Part of a small language model's weights.
Training: a variant of Adam for these matrices, 123M tokens, 3763 steps.
Each number is 128 + 24 x the weight over its row's rms, rounded and kept within 0 to 255. Layers, rows and columns count from 0. Numbers have three digits each. The size before them is the row's rms in percent of the matrix's.

# layer 2 attention key, 192x192, rms 0.077, rows 108-127, columns 0-95
073:117115112089114144119141110133142092143091128129101092117138124088172143106151104108133079132142122084095111144114108098082146113098111115164152165074158106125165144158124148167106112107096105151158101129148116087096127096157079141144105095126084174103152126138139153140165135152122145135
067:133094093164136114106130168154148104105099122100113132081136159127121151132147089089134112125150136090096115139147133145109102089135149107081116105100140086103135108123112116112114111088145154176092150131101152128137094111110128153184113086109130108135132081127110191142082142131132145135
085:127102123168105094102098145109144130140130124094169142133082141131150127159113133110097153109142108125161103119127108113133103127137091148141119135117119153147108159128171110148181092169111105118125124133171105195142133109141134108132134103133155107104176077134087134109196150130096126156
075:131067142141122078106102131130151098133132122099167133086143159118145143126099136141107129144123136099137088138160135105109106111162145136124152159119123099149154160124216112170119118126137111133114134132164151110139129092141120145140149117160159132147108095127062130135153113115100164123
070:109101056097147150123112198132117132082105133135083153129130185122098142120161104134150141138130080088140108158135120147103138132137151133132126097138082101121120126087108118110131146132101149062098131124084136110160080113110126142146093123162137167109131106129133144173153149128120110156
079:126136135085143127098158136107145112155113155146128107138142107115160144148155117152155114117096115082130118109138102142121103146142196122146160135093133140166145127124101126179107122115084104144089091120106100108121146084166128166090107147107110142117126145106131127140157094137094116104
069:125116103166094154110140119107135148138141113070111119163154152133105103130143117170081117158129088182145124134110147089105157127137133106173133141162112093147117145111115133128150097109107144170134143148116131151155146152165101136132148105102068129143136128105148139098093134110136143134
070:142126168113100096190129101112110115166136109143136126175127123148169093134113141176161158088146081140126182155148152169123116130141137081139132138099120125121146120120107115139125109162101138124141128141134120150091122137146142148125165121091123122140158130123085053113110125097136118081
070:136148097087151142114151150146153167145099129125170129107143127129138116121113162146110145149122139113151153133185129097105138137108141087140125105128110105137149115180115128099163140097131145127108153130121094071174108091095139096166141181142097150152114137139152142081077145132127151103
069:179101107164124137165090168155138130124154111131114121159054144155140142137106096134097153141174089111129112160133147138194153141120128150188142134123112119159115135095133153111096162121099098140126135120107132127136125111110145128105131163113108172138158058136155110153165098132116102161
077:126136102081074144148154120135134123130134141170126130151116143105086110108120102127115113170088094180113167145108131091148148117122083102129162151142148143114142115163094135125125111141082119111151124140172100119106178115123104126105108103129120149142113107110157109150103169137137139137
081:156120145170107123069091123143119099136110128121123109146129157142104110128099127126139093187115102122122130143133091099116146117125120146144118139097126148141154131127141120128134116134129107149133078119165130049138148107137119103109090098106150160115119070122151129160152094149074134106
071:137161151186145098086111144098116140125157123083186126144131103172155143133126171109141141116130168115165092114095089108132149123120114148139114152120126133109084147136152134132187116155141106133133129123090068133180153150130143121118150137105130134108118118209159111094179137101107145122
074:127151109122110135114138112125141138145120145087137115115126083120154092147129121106095112161119121144129155129117143110128144110121124127136148102146184129122144129171093177129153103122125137153132128137122079149130134096141120118125126119084146117143169105093115164092112155126146125154
079:104103106121148103092151111101128128146138162129136151126147117116085119184166130138138147130084114125160124119078095123152105141149166151111103102109150119112135130139112107146121111128165094102079111135131147123111143148151128161116116096119119081095100165114140095137105112132140128108
078:134167110096146124101113137155163090077129124129097101090166121105105110129118126132129129166105136129109130117146090102084155150136117103144177156156110120151136161133165130091111158110115121096110118119142084051159117122099146131117121182134133092114107158116122155095118079129110128147
093:151152168177091099138156104131130099134119118115164098162128144142128126126141182100117138143149124117128146131136148111113143116125124121170136170102141132102110137148129136117115138130111103191147136136156135134121153136105133127132171114110074154128147101127172137097130138126129135126
072:134118150147164099116133126130075131159131141158101117137128117123118125128105171144159123166148155112119123111105123144153129119111185177101141111093136148122121154152085137124095144134163127155145077108105150132134141144108131152140136115137120196150089108135192104109128086187145105075
066:125115158147146084138092116096119126122147110145151129103115103132125105134087121163128121070129121141128152153143150104128101155154128157094127119110132147130118111092158113150183083115148102091119125122136128132122154103144119151063122130139157061113080126098103120110153094133115143103
079:120121119105095128189124130170152127104144116168124112141113145126123130123161099125156176142126123130123089141140147135145126170152112140130112151128130149091110097120142086120112175121087089058127129131158089141154104134074121153116156117149127113126141104133141105166152153123152123158
# layer 2 attention query, 192x192, rms 0.0785, rows 109-127, columns 0-95
071:160108139130141167136165149137140150195091130081139129117117145159151121150156149111133123115084162105149096130119162144118130130176116110144145092116142115135132138144107142151105152086135146174156158119114121124085090127089156158147135129122104131122090128101081146167142122105122124123
086:117053118138115073118146133131124130158124114132151113116096179146149175178167118151085174106133128117166148121121126117126156106142100142122118136140110155146157130145130172159148065141163101091166163128115113127128161076112139110112173114115161103115152155171122117145103119128109138115
081:144065129102107082125139125087144088125117143113156159109123104126139205152150141152130159142149125111186107153136148142166134116133128168111136127117146096141149167094183134139127128113133111151170165129140139091091124095131097104121159114131144150110140138129092105141132114113121164130
074:147121149134154153083123149122142179111109124127137160138100180106103085128141161139162123076100090114144137124145145112164146174145113112133114092159092159126117096121147163120119132121131113106176122121099107171142110121127115142140106117148144139181135117119087148158141159129139116132
078:155145141085119161200128124137161107117121132128116146119129107146084107141099149133118088161156105091070115126121076120166144119121184181129111191138145137148085115116121124135149135096081132112147123118093108074153162097118099145102123125121163154179101166157132090131135119094132116123
076:081116090138122116147120088145129155121113162098146168136112153152134124116133093129115125160122142176118125158081093150119142147124125086117151115151125102117157144122087164177153078136121122122131123143126143196089146140121070149142140116131112073161166131120136149082105113144142103126
069:086123160094132109143148101133123099114147105173123109133139093107149182143112096134133128114148118174164149145170119145145108080130123125127150134124115139157131141092150090110089071130114137091068121132136135142117113148135130149162120177092116120133132142135091134104139126137126166150
077:125111109106130094113100145098188126105100154107123130136142143127064147107128130116137188108138161149156099141130119124118156156112197092130102138129164110143108139114120135140140121144161111149102153124146071122137106106098143135130121130170046140129150117112116135123113118133115150193
077:133139129140135133143132104114114160108115143144118136161104151123140132123155133133093151094131113106148104142174143133169145114123090083142121128146111136129123073146185039099109150112116104158170104128093113140107099127129155171120143166104164145097117160161153172129116111123119154133
080:145137086163123108116100116137092112137134141157150124146146097105132099096140093099116117134085144171144142156137108145111165116117150118145107154149127135083130125107157161135127076113107129082114121140150124182180163163144073117135105123135123190134126105108128101093121118137136118176
089:134125128107110093146137161120182110131124176106113096169152109177144157127115130104101180148115142126116108110131126154137137128134148136136126140158141144099133115106155100125145135090111104100162116131138157104098096150109095140111121108136160153110144151146136115158137122104142144122
078:094110116096110084115124139106129157099136130119148136167126159157108150107144135140090190105174137101100097101110121132126124120110122147141106123107150128121129141132092113109169146153169119142113186129124118084116169102140168124102153134135117108129165158159183105151139153111124151152
075:084102119151113160176132147129120134179096138115135093121156126153138133154138109124132109159125138172129151133111073133065174112156129135164114131094101128089137099161104175172165104134130120110108147131126082145122145096128121131129132102150103082148115111114134136086105075135147122153
084:139139141092138168164148138125147091115135121134142129084118105110126123129108126105129078158104108120086134147098123115139091129120192192148124136162105125116136144125070143127144127110147124092121103123151130107132159150114119124146100108097138169145115120140132103180111132124120103129
081:117152097117133090089093115119171187125130165081119125117130147088087098140102162147119115141147087152148129154156148156126128158133108124105131145124105117126121158116153144126126172149093126100112156113110094100116110087101121105094134148185132124132147130112137096122125100102134075104
099:124144091144112089153137087136138130128121174118117116146116120142176186116135132107088176127113186147146095118117138142146129085095109106128157143097169151133136166117077124144103137113132133159135135146133156138083130168111164132120174165135118145094161130130133131102150101123116133110
074:108144139119119149155117139149104119089119133149087122172121107134115128124090167144160147123123164086101103080109114131163097152087138133128138156107122101120081136128077092112144134130140126135123127120138179129113098196124137165138122105134116123124129077132153111122143109152116137101
071:105103157089135101094128111124147135140163111136128106131142080132163112141094115151082099133129083108129144111142169119123103125126160180094125119160121125121127130131166081102154122123145124083113111123143167096131140092118115143126109142084152126099148132161152132149119142127136206114
091:176151103137120130100121106134099150130151144163156143115097147061133112131180110117132153122136111169149107134186152144178115132125101137118119141117109124118164105148142143111098156135087110157146143130087079153149153126141124157132148153106132161133121104160129115122133130114139110155
# layer 2 attention value, 192x192, rms 0.0825, rows 64-116, columns 0-95
107:135100115137131127126103117146131125119172119115161131178118137155130118132079084153088129112129173163087138123136125137143085123104149146096162102098137143144168139144141158079119099142132142129125130118149175083167172174121119163115115125085126118140128168093125140130157130132108117162
099:165135170101156115108161180140166117130164141188107152155120137201105157101119139125101129131088124158156112087135129159175111145129109104133108113166126137138114123143146075143151125106145171096166172118124105164113122144140116157079141128136135123147148102157108077141110118139104110154
097:107107106054119165094106133135125149109144137135134153147165184121136091169119080116111114158112145177135139120112091111121095146149129141084112135130121095129104151092106109120087119142110135138123111130153155123187157142138092146091120146160161105118170134099136149118102121132133137136
107:116129153128121063136097095131130132135133122109161136144113126121127163081070118156094177142176163143156154167156120106110185168165119108153130142088106089130131123113172151068158140143138123142116134125127093118114121137113146110127121117110124085133101160116123149135142135102148087105
116:155134094130143135182099080131114110135119137123109128116098106143127125145147078148100151095149120138123126133115161127115127087103102131143152087145134179139135112158129111133134130146139095113077107131125173143132132146139122131127097129113117157119100106179082112112133158104173155131
109:115131148139129183116143140120125125150110147080104131099118105082151113156160143141082126116159122116190121154125108146131123114099138123149157107152098118122155126161106137121101114086161067108143123133147112113147124155119109134129150126135157152123093158119068163114128172118112124130
112:141127125171151112111117129117135092136127110124143108149107112120151102146119168111102141135113128137171113139185136125124114108125143135135067101145131183139126159126104142106120164112165151100139120120160089068160117110109114126148116080126161166122111139149078169130141128138157143105
108:126144128151154154125161147121134137143112122140137117104115145167146116127164148133174145165135136094151110066153092135121094130097099140080094166128168130114104105105127093152125121168103166103134115118112160097101093074114137085147130136150114118110144087124096136126121092155102089148
102:183116154116139109118153151133162117136171120151147117173139154126164158156069143103097121152122147142124139113133144120142126145128143114112074133129112092147152133091114114117141130153160112156120170118136113105139134129117107167092172105123121163169134138138103128106106125091144108116
088:170149110095158144115114183128125157138169120161121130167143123116126144130145140093084092077116123157114094113118171143150116112125163127114135117138122150122117119136084113130128140137128146115150127124135158119135152111129113168124123115144088100141145156140075088112127176153142163155
114:134155141096140124164153148117114116105115138110097145091128091150083173137198102160098148094142100103122091110138156115143110135146112145143146096120088145105118136138141114136162124085125090074128139131116102182119091127136110146127093117131135131112143111142119147138127157125176091160
102:150123133089135171126122116124133137128164123128151142111151125183137101103088104108107123174142151156114145089106128108106138114123113104100128127150099154137098135122130115156143103178119148166118100129103131135092160165142139096116134169133122061170125168168137083134147136099147125098
096:134126121164134108126133173127126135116140124162148105200091122108118140134136180106133117122131137100099121145145165133161146134114138116136124131135146129141125127123106072142155154152169135093135165131132112109114118136121125126151165135106116132135116108165109094131133140121130163136
113:153157142140147120169137160127122154173124128121156125097098112149139141095156155160148172130181145113162150114112145136136136120117119135157109143120146166131100096142140100093158139156112128122138149117091134166092079072119132109149141150119100138127125128176073117112109107114145125144
113:066095148128110140126099114130134083145113129125146112145133135117147133109113116151138120120183129090157144181109133102108132182113127126146100155135165102129137156132105172110115129140140091140117145135127114121133125153107140126137153106147125118157123158108138117107150151116186093140
122:202138120140139123114174131135132115098149097124176138099126139147132132147110080099096110149120159108089116082120150140114119082142121153109107133172075172114166118099141142141161104154158157168096131108152117136137140123145130134138102097099118126137132106094079135131101152099121115110
111:140110109117120150170072106106132127122126158130130132087139091109119136113167171130113136132174119152140159131095137132165135126129122110149122191162168140119160127140105139132101135080152112136119137132134130131137141108118124122062132089152145156129127134147141141117149121151124121110
113:082128113153133110161140139128093114135091123131143126124109177130147122174140086192139132109116132077129112118146122138108107129112131159137127103097149153112125129150142160111083123125157122080137130130159143073148093130142122149159092116142143159121130116066110160138117152135163136198
114:103119115151132119107140081135123096138123129130163103144119163139105094143103169152156106177096108092119115123171088138115116123130105140085092150143167126144128144115121149113094158129126157115087087128138132087155130106127135062156146125122176145103118111091137190093110117159151122122
112:147134120161135159119128084121135120149137121157092135114130083112119128142172112113144096094119129100121112137112136151114123091139169138135113146134125143107171129084116136157130133133148137147143138123128163133176126087131106158146128106131102180103157110122084195101135140110108117102
121:104127107135135124102112128136105156123126109176143137189139158114093125115090133143140144144139112118117105154162120126145106142162149130109102124117094091148126131112131120101118132169122196150166129120172166112209145144144125099132164131080131128115136140073142146108125113146087146156
123:166143070148138118164133144113094165132118119120134132126101131113107145136133129162086129121153106134124110137124116158152097119155133121143140104121063153134131115164111161142131105109072160145181116118172128151123150144140116135157115154100110124111082114097144129148122131157050151130
106:069070156124100101135109147144132093110122137099119119130123136089141130130158103147125140127159123126108106134168152122131133167118127125154125160130112096131158139169131121111109125091192076131105156144158109108136112167113113111108150131140127161117134146117158127138153151159164096150
112:113150132125133140091143065142131109141142127162137149089147138136119084101103128138151124183096119155159125130137100157085179109181140122129096147159109136157129137126139110088119152128111130183116123119112102107203125145130129079126103111119120120118130169164103162136128139114152109083
097:148159150112139086159175222131118145113138133129131136136117136155147161109141107140122151137126137133087134100113147137170129147109116132116138108114089168124096108149144098160159122158152161086138168122096110140076121114117151152125129186109119098140128118132151056149139144156111103156
120:123124154150115109100118124138122115175093111116101116156126134137142093127116099159191160109150138138150132149120105159087122127127123111155162093106132145106112130128154141165157117130059137116146114133127114167084132175128122170138133163127090124123104103126164060156115116123082154134
099:100118109123115146128124142137134129106085151144087094146125107102130118178174131123142118057141151062101127132117130095116111116088103123137140139114123130100168137151105067131124116128145081089136143141128135104158115127146098133129149179155142182115143134154122122130144149111182152165
103:096147172084121108125124173123122109120104142102113134153192155103134112124099123104134138146134092128140135129137093109126141167134142133111114099133115095137077122129156108112105114120116133148135111131121089122123127173104148133098105150128152114143131143122187069138129079148136163144
119:133146126116132137131088130116113128163122146116137126109137142111127110163125138119167147121148151140124138198092132141105160141173123134134121162158143151146112158131096163139123132121155110121127132129116148101085141122118153125104136127146139110174103177113144130103166136178116172107
116:150137142104153175057114148118160150129141136158137138135142135154123128156110120072116119148084142135157125108111091107129139120146126109107113139147130140127136128107114101115107127133155138109171137128149116115164148134132095146089154080150181145138146152100092167099130117102103149114
107:119149122141114122134137088132108136146108155130099144104112082066126101110163124132136112100140109116151113135143160122099167078139154107184136099109082103133182133119123103123125149094074098155122142138127107177150109130133123159173098133131107126100114118153071144130101170071139137111
117:144140159139124126124129147119153137099106116088097117120146093074144159118134144122140138137138093133118104110123133141122167102127144123130130115127094170124126102150142158109142126089141097154116108134102077182099099133118117109108131109136115146141110120154135106153082112126114132104
111:153136125123169150098113132118148134203132147156107139123113165182152148149138164147138105101086158172156145115105113164126137119142140098139096134136168111139081143158118133149112129120118116119126146134139133128140164105123096145133116091171084153109103107131056155131135148151133133137
112:118128116120107094138168136118139096126106105100156115100127144092179090119143150129143132172162100091134137080136122142110135107047114149111153138136124163134101119116103122137123110121098128124116092126123080153106124143141125110135116148127079135135090120175122113126091135116121120094
110:148117152148153090090093126132141165168127132121066132167124130065133153153101090140106101066140169139107121142089166128120146102138145118124078129147093112112155134141138128146128161140157100133078122126140139153167157079133105142152126138120101154125122138104126158134115155127140159142
105:120136163118129124113088095105157122157133116121138127113151119114149108131094179154133140157146128091162154092112121126100154119121119120115152132149129109128114139148144140091150124126118108155145094130078101124090102113123134141110120121155143090159101193130138127125147110093142148104
104:159143141109144160106115139130162159128179138159116145124151093117118126121117142124098142132153158162131161086102127129127111089156145127116096157153069135134144133105117091121145142161122098179168150110106153161199125086123095149127135139103129145127157139169066174118134125094130127114
087:099149119105107102119156151135112114080096118112132130079171157096152118134148096094105120161115091121141136169141089108117160162160129136103119155145109136132128121103137152102136112119175123165110145126153045106147132155117133133081134154118177141148129140105190125156132113142119110098
109:124107140117133140107138136129150101102151135131103147163143125182087189113128102146130109130118117131116130110119120126137090143132131141148115072111147105111114130106160130126150081117084122138112131129150153149127120171127126140117138082150125118123139089095141105115120077097122122159
105:091124136161121130108114095117123115153099133141108112138138068126126103126154129158181108103131166104114129139108108118079151118131078111141145133145149132105111140098137134180136107159094107144139157128108141109161127164103121175130113144152101154117114097147132138149179133119109177124
125:154157141129112108090147114134117139113145130129142142136140139102089116137079130058116089142087138084116132102136134098100164099156113123091111151148106127123138139080144112159145138124140174132113106123135087120139163078140149155154086122100172091125145134092140171132139142120127124100
113:142114141135143154101133102130130115171165125150118128145127133163146112137115106106131110142141128144132112143116101148138123121142121112085104131151106152151138150153112145139147119163193161144089139123131104162152164116117105073156172169086159151107118158100134172073112137141143116111
101:072102079147101119146098080144098148132103127127160134079099117077160111113119107152119147107151139127134143163145150109077165103120136125165175119103128124133138113148129149067092151129100101147066102140143149125152122141148129114190102136117097097110109137136106126152112167079189119135
113:144093142101133147100131145141149126151156127143120136133125157143166147136128159130118103151129137111129171089119107097122134114104102114117131094124083077123134161170131101104148085150130124164111149125146077140097160147113098135176139168112146078106095182080134109136145121106147139144
114:163153125154134124166136140119152121147133117123131121117106118118150152135110112145126118102155155144149123114078173144125132117108158134157138142137166115112147093117125141143134136120105059111155152124102155103090112126115140193142104077158078138168132146180087139150148159091149119141
119:095103154086107077134119087121118129130128132107121119083143104059122133105134074091111121124156139145100147162115164113103180142121104109125121165149070137141136155147130177137126107123158135169080113135124107168136151110137130090150118182147096140130097130124126167105131144140136128061
124:146115118153129140132105122120138113138133128113089111137127128131191115135152173098115098117095111143117102148122121171129115140117161115114069129068164166130152124144130149129134116116137138171129105133136143108118137115112091166096163126140107153123118112131124123107129105120066136124
123:140109105159118140129139150152137113089130087097158119178120175179109148124137152159144142158115120109100129076156141115138048153095127172107141126157171108109131123143114157110135116130105124126117116120123145113090099146105138138160093072118121095136140118103143134149148125144149088167
105:144119153098145156112092126127136153138145127076134136155143133187079120130095094164133130123129153156093128100141118109133118165157156153094094127130110123134112123129136167094119120157094139136097110125147174100095102151105150131115164066156133121145130151128148144098137093192145149137
113:157143117138125146145089140116112140126096113104139123094158128108129123169137125138145161118152106130126106130122135125125109138167157160108114162140153111103130087117143151133121136108075097136130101133112124133089116127118159180087115072132116114145147144112187115139135141156082141139
101:129164136122134118119103070118126126157152148151138159089144130126107100064106104114137138167137129170143123148110121150089173146207130089131098173135121120149123124108129134101136128126098159166108140124120166143177162129106130127101118095085120108131113107103088174107139144125104113094
106:109130148125125142133141146124137139139092120133147091139141110161123142116144178137178123125139119128143147125127094111148108157103113132118112155118164164100105126140082153153144135160117132082189119129084098117114124084108126080154141154177105132147111147147157146114128105201134105120
109:114125152109127100136144117130148106173132144158147114114088132146181129099114141159166139149142161132178173102098133146108151133079114115161131151111188145133100126124111121107142109136092125108161142131091133121088113114147131138138151134191094123161119131202084111121111115089156103121
# layer 2 attention output (transposed), 192x192, rms 0.0827, rows 64-116, columns 0-95
102:139115134112068090128097100144155173111129095129148080166140135122127125088139093121112122113113150134140132146107099128079132073162148119096125138098169111135132119148104153127133067148134141121130130197112128098099089121150176130125119174148129109159138158098134145170128132158094124166
124:103071120100211061136132163162115098164148168128128146140119130110095149111141140101139089130139146134139109155147122143158134115094163098110169122150112131116145139118128190151119120135136108112134117173156124111169187129120134127141122154148114147141132114161137097121108101127081109101
093:152140106125074120104047134147203116141112130146140102141127132130106103155144098125127129117138131149060130117070103088122132122169179148136116114099145141114116108159116145166103093105131156103149157118101144051133150137132156114099128125160158139183151125136148101138115109153136132154
107:152163126184118134141110102140109122112135092134142107100136120098120139115116099160138129140175153092109116144098159124123152151124143113143151124142128137117112109129139161064170130128093103103130140166135103156160081149125106128130167103143122079162089124100107179142122166108132118104
106:112109138106097106133136094168152097115083158098131074121133093163133138103133093131108185125083110159170155146143143126081131109143112104138172128156139108112149157120141133143105125149126107125132113199116117123128135149143180111133123126142126105103145134148149117127164110120149172117
104:126129171104085137144167142117136145129137147112148141122139112114103119138158132129090172124119153160129120129109124121137112137149104141151130100140148113131147145132121092133152138131202118103136151108091138083096104082163167125100131134159105130111131140127133146100140173104149160190
110:110149136109132103173129137109130110135128113141187127153131087110121129140143130142127161106166119138111093162167139139101096113134116145136125164135123078137136117112132141129143127134153110140127132139092083157110104106159138113149122097110167139102118138137108155101132120136142126180
105:119108150136210133117143131100086139134108146138131168127106119081113106178103122166130119146160143087084147125163109135129086134112103121103123146141111107117108109116134153139113102131104155134115152048133146120122150110110104124135098140123162105129106104126115095107129122119121096105
116:136107127117130083151113144113113111149154142108177133134149141088104158149150108119118117130145142127112084158136143120164134108106186085114155174115132085142128105119151198159141099137154094128120130165135101134154117107094149118145161135133127129150137141132156154097099108121117110181
103:099092121085139121147115175136125085152120136120200117160122117135122162112156137079105144111096142140106110142159118123145147100128146094105133138121138112116150134144103166182108125152156132124137109177128112096109156117086157125144124149166111156115158128141133104126116111167115142176
113:073102126096199138153154156081134098151134143103098101107118117144120149108169146138071126126088106134161111132143161122147139140144155145116160082140115115100132160086128135143134166140150088107118133123172104123130134136141145117109111151116126124119139139143132117133156144116140110067
098:118109117176093112104085104184112125138115134122137124117154118131108099118101101123164129130114140117099151161117120125111156117091133089135149119144102159100131152178104173162113121132077138122146129214132127112168151169112115097165147124181118118159120111128155119140137115108113113126
096:096102139106163120143178176095079133137181144115168160177120131089158167131142170114158121130132136098133105137184140147143150102100111121113124171124124111165138138088134122119147144147161107151121099150152119136138144124092128139145107143104154131061160151156090151119145130147102111171
119:099121136133175135147153121133065129134095145092139174118121124114123152136113127159121126140134153104169144162149137144145132136094116090122158149190114083115111130120136173103118131163106111110145100136140135164155122116083125123164125138142096124114107131134109113104138116094122134067
117:134092149137141193135146123114136130120150161142097099124147118136118131133094103143134115158134135099143139106068138138132149144122110118129097113134136169143127127136108137082168099145154133130125146136115126117148078131119104121109166094139109101153100121078112193113146161133165099086
128:161137125146077089117124126107093137124116092109150137085131130151110105150136101115099152109106125123159132133135135141106115126143155127112135159109123113100122133132120170188099105117117140149118142092151091127108106122127138094165133131121101117154105100120138119158125131094119114136
112:116159113119136193136104110164140089061113144123115171096146097133143118168135139158119070136158119124162168118141127132140104156150103095158153121149123113130155132108125105110147133104131144104120110124115111173150159126100091105133139106113124151130098131133127115086118114128143169143
101:124091127102155140114152143107165115108083124143138077142099112128152144103123099139097169139144121110107113107108138128096099118173125157107104124124149120107117111100143097114099100152172141133140134137111159100077080108171184155105109119122153102166137147105108134139138161125156131097
113:156146132117108152127124095089123154125145132164141117128130133090121109149129141176144150134185111095074096106131092172102088109140109147160100143116142112142099091123135101104113125105119152153094145080088130128131121129165102140112101118098203127133128152139097132119102146140138131142
109:140157141089090141148133103078137157129152118118131129128130128166126117156174121120085170126074107165136128108134107161116128144159150157149123148095151075126143133106144096191128131094145142134118161068106083134079120118130098104122130130102115165130136138131128135136134130125141154161
120:163159106147139116145111124087139185123155087152152128121116149094129127124138112138135137124144085111119091102122084129112129086124191130134097138075146140155124112107138148127114119119099156180125168111119139072109084142147133109096138121106152128100141141125103160172119146157091146160
115:146190108151097085167123141124109147124087070110164181109121144135139141100135153144101148123110105106179081125143113133115093118131126109100151132124133117133145151111115133142123152134103126161129101114172154131102123135134153122137086145100090136080138140139138095153131146138082157150
106:108102157114160173116165141115166101095163138113090103106134122114150121135136100145133088161130129132135126099140165116136134119141114119132097105115135157158134150124122112080140135163193128144110133152140121102152082115135133133106154133114134113101124157095119193105154152176148118147
107:140160098147066147132100062167146131127086152129121105084114120131083081128114119133156132150128097170132124144094100158110129126135157120162126129127121167110105111140112129113111137112086120150146176126093086107166097148164087096136163101150131105146099142133148168166130123126155141110
108:074090135141206072134135179141075115130140134106134164136110140116153159094137150090149095135135140094154138162148151129162145126073124120088131110141097133107136156125122163137105135178135118112147085163191155126146159132070139151153099168128116135110138109137141095140126145124080083098
122:163135142176132061102167117142094152190103144121080124129110138156144116100088143124162151121108136123194140108103142132087118154116114137123122118151126187138146167143137092082138128123117132121141115127142167124109121132133162152122111116135063102116141102104133103118130135107114112067
109:096098144066170170098167139096154129117128176130093102161122128115180112154159135131123151108084113093138114115133150107108124143148113155139108128144127103135143141116143067103131130136161106107132139101124123075116112113153136151105104142109153138096174175131133109137189151124153134149
095:133135102172177109111105129152141092125126129120089099120141123123114135109099139096142089140163124121115140131098142077141121134094153120121107091148116193103108125145141157085142121126114116140153134159120167115164138162130154127111147098146136118124140109125137117139114123117135128104
114:125161128169144151152082097151109062127097172138144177112129132132110137156153114108163126143129144118141146160088131157140172174110084129153123126134121169132162162126115132103131095152138160132146097142111140126148132135103135108135108099146103145115130125098139131077115135131134141133
103:133133117109137097104098144109144146141129139144173145135127099089079102164159102110119118096151121135077124142118105103096130119152163116165149123111121109117140115132139149151139103090132145082142172142100107092129158108141155107137138098136146142168129130144127101106084127108114150163
106:136164146099057153139148146140140111152114136109142123121127147189130135097120157124097198124097134147134091119163136121164114132145140126154137134142144116130146129095131078132130200127133088107136130133124112164107113115140124126139160123135113133098132147129147133136169142121160146156
117:100196126136178120103157127130099121116120103098130152109112108144135107159082161107138092121121106123198116131162169131125080123125127112129120082150073166139130136139145101121142161102153107120123106096164156192108124115134136110150141109105112114127103120137127106109089134110156159120
099:133073121091128095141116128183154087175077196117160113172114140128114172125149136118119152143126159176086130136108107150111143123143117097132128141163128100098127123130129151144125070128147123134146106201106117108136160108106155126125106119145106135132135142146119134097112127152149128132
106:142152138156101102090149102161080111099100128083137140108136106149153106148061167168167154131142141094175132121152149097131049137075096146083127114170103150134096132153110099123103156121120133113117098083132141162134103121117138128135120112145092111128104125141135092083156111101122138135
107:129107153110140114143124128121136076147130156103155101111132159150129170127175112082100172119113131107125106101084130138099116150170173113140060142117131121125136155112141111122113103122172107122152125127123093074088101103086158122102125119110122119130129170112151150149117152145150169160
106:125149127155141144118122095123076093108114089142105146086150119111108119127092145163132123132135117097109146121101149127119116163114111111126138106145117134119115114165116138092175150137098113106134126149079130188156112135127099131140148097185105107162077125127130108107115127077174141099
111:111161126107100117144084111135132124135124137102154155113132110138085115173166136131107131121095131127136128149127104141152135140140188112136143156111110074107125129139120171178117134116124096103149158107118081119133129103077104079156149143131105169138115140163158120147134102105119142140
098:144183098172138131117101133131155117086098095137100144099117132128129094139128124103151077127155095118144143137098169090146114156116136158132116106134126166120120141133133130105136136107127135148130146093147120131162118156149133118124150106100141119139130116103140115144126144097128130136
107:151088104117135086112133141099156169168165138106088074144122129146080158124126117133091111138120130168129153099113126128143124100127187111121140107119132150110125122128124178153141074097113119117108153144147124116114138138160163103124158127126108089170140106121098115135106110119115116078
097:173137128134092097109143119146101169157141162123070117137129102150129111149141157138158162132061107108189174118109119135089151150139069172119112124123113167115150151126153070097154125118127104132132158068108100145136123124113104124117099108120105109099120135119121132135167133110155121094
112:183147134149080124137086137091079117132163098162126139121141155125102112110147125098111165097143114105063119116127116125111140138118148151131085145104136133101106125121124130148108160095090144117119150089110074143116143108124086146138127104115166156147118118147142134167119154117127094165
112:137126137129128099165114129104133167152181147125133126112123139116120111132166119121161146098139122127133102119081089182104137126130141129190126120117138115134144156145145141151139101122152135148136145179116103067140121140138103104121119133114161147104150162142134148130075163125108134143
113:138138137134027178101147127169163141093082108135142066122122122158163138102076129140127177117115128138134141105123147111124129111172106126129122128140148143147105116141120078093114163148117132123132122162120141142088070122157129143138165103149133095136120131105112164169156157144174152119
101:144109153132095122122145139128147153140134104131106111106138175095125139139143153150119138124124154097083108114080136099142144112138135125128134120122149117120112135183097159137189118134123103112143140190128108070155102133142148120141139156162110101143167140106161090152136157104153087133
122:097068139119127138142159140141115087148078149110161131145139112149119162114108107113099110161095160144133142151140151136129146153128119085092144169148129100114128130097107162140127105149148105115136115149128104163115147098072137138167152123143066114162092137114149147106151102125144120123
121:170197136155082144120075117170117081092162123109108115074151140171135129124137111135142167120113114140158137117110159128127144170123096140138096097128117163122147119162148078128118143125126132126144098110144121132143092140113062095113138113115126152111090146134132160112121159133156163145
114:121131120106112119135116117142125126133124120093154148151121127123143132098125138117106114107125127143115094150154116153124084117124115094138129133137129096127148131154163125150149123123157137136092115154107144163098141107130168165131120138115133126109174141087130115084099112146106167219
132:117075138137171150116155125109134136132103087152105111164124128141108120129094125151112082156141141101128142106144121109126114087129102116078106158115131128134110114151070176139127087153124139158093143116129119156140104106124152154153123147123113099149085112095103132123142088158132063103
100:162131112147143121139103093094119151149135158111127122117136126136069135114143071152095116161149144143135144109136104121098142099136165116133112141094112151120113105147093181091122069162092146159115147137126140112154091171130139121111131123143119106148108132124107142105085116172145147112
106:121151119171159153124132122107106094129059096127140159080147108132130116124112134115094078140135091121148144107150152099122105156148123101105129136129123133122137152095115144096147124124111170145102128112105132195114157143099147135149132103127089114128112099106133106107101127145127149134
106:171170107161066128150059088177111088137114142116139134087127109139067132097140102147127141138134117147115138143090094162135142143118149070166155120119132148095130117120130171141117127118081148121136145148110102143155141143092117092125148095129117130137094108100126150126102141139116143129
100:095108145113222152128116113114122173127114170149130148162126109107148114163112162153150106138158127094145126131142112134116113147098086156122095114153111129105130090139130081107143108144126124129121107076133152137147116120104055153125083143111133154132109145140101142101112133131116109073
112:131076134115112124120131116183103101144097197128121121161120123128123143135081116154156132154133174132127143152129139137152138148091113116104147144186124130129112095155131135095121115149115122077151091155132135141147129106111115143150139125175093115172103141122123138081153101112144115068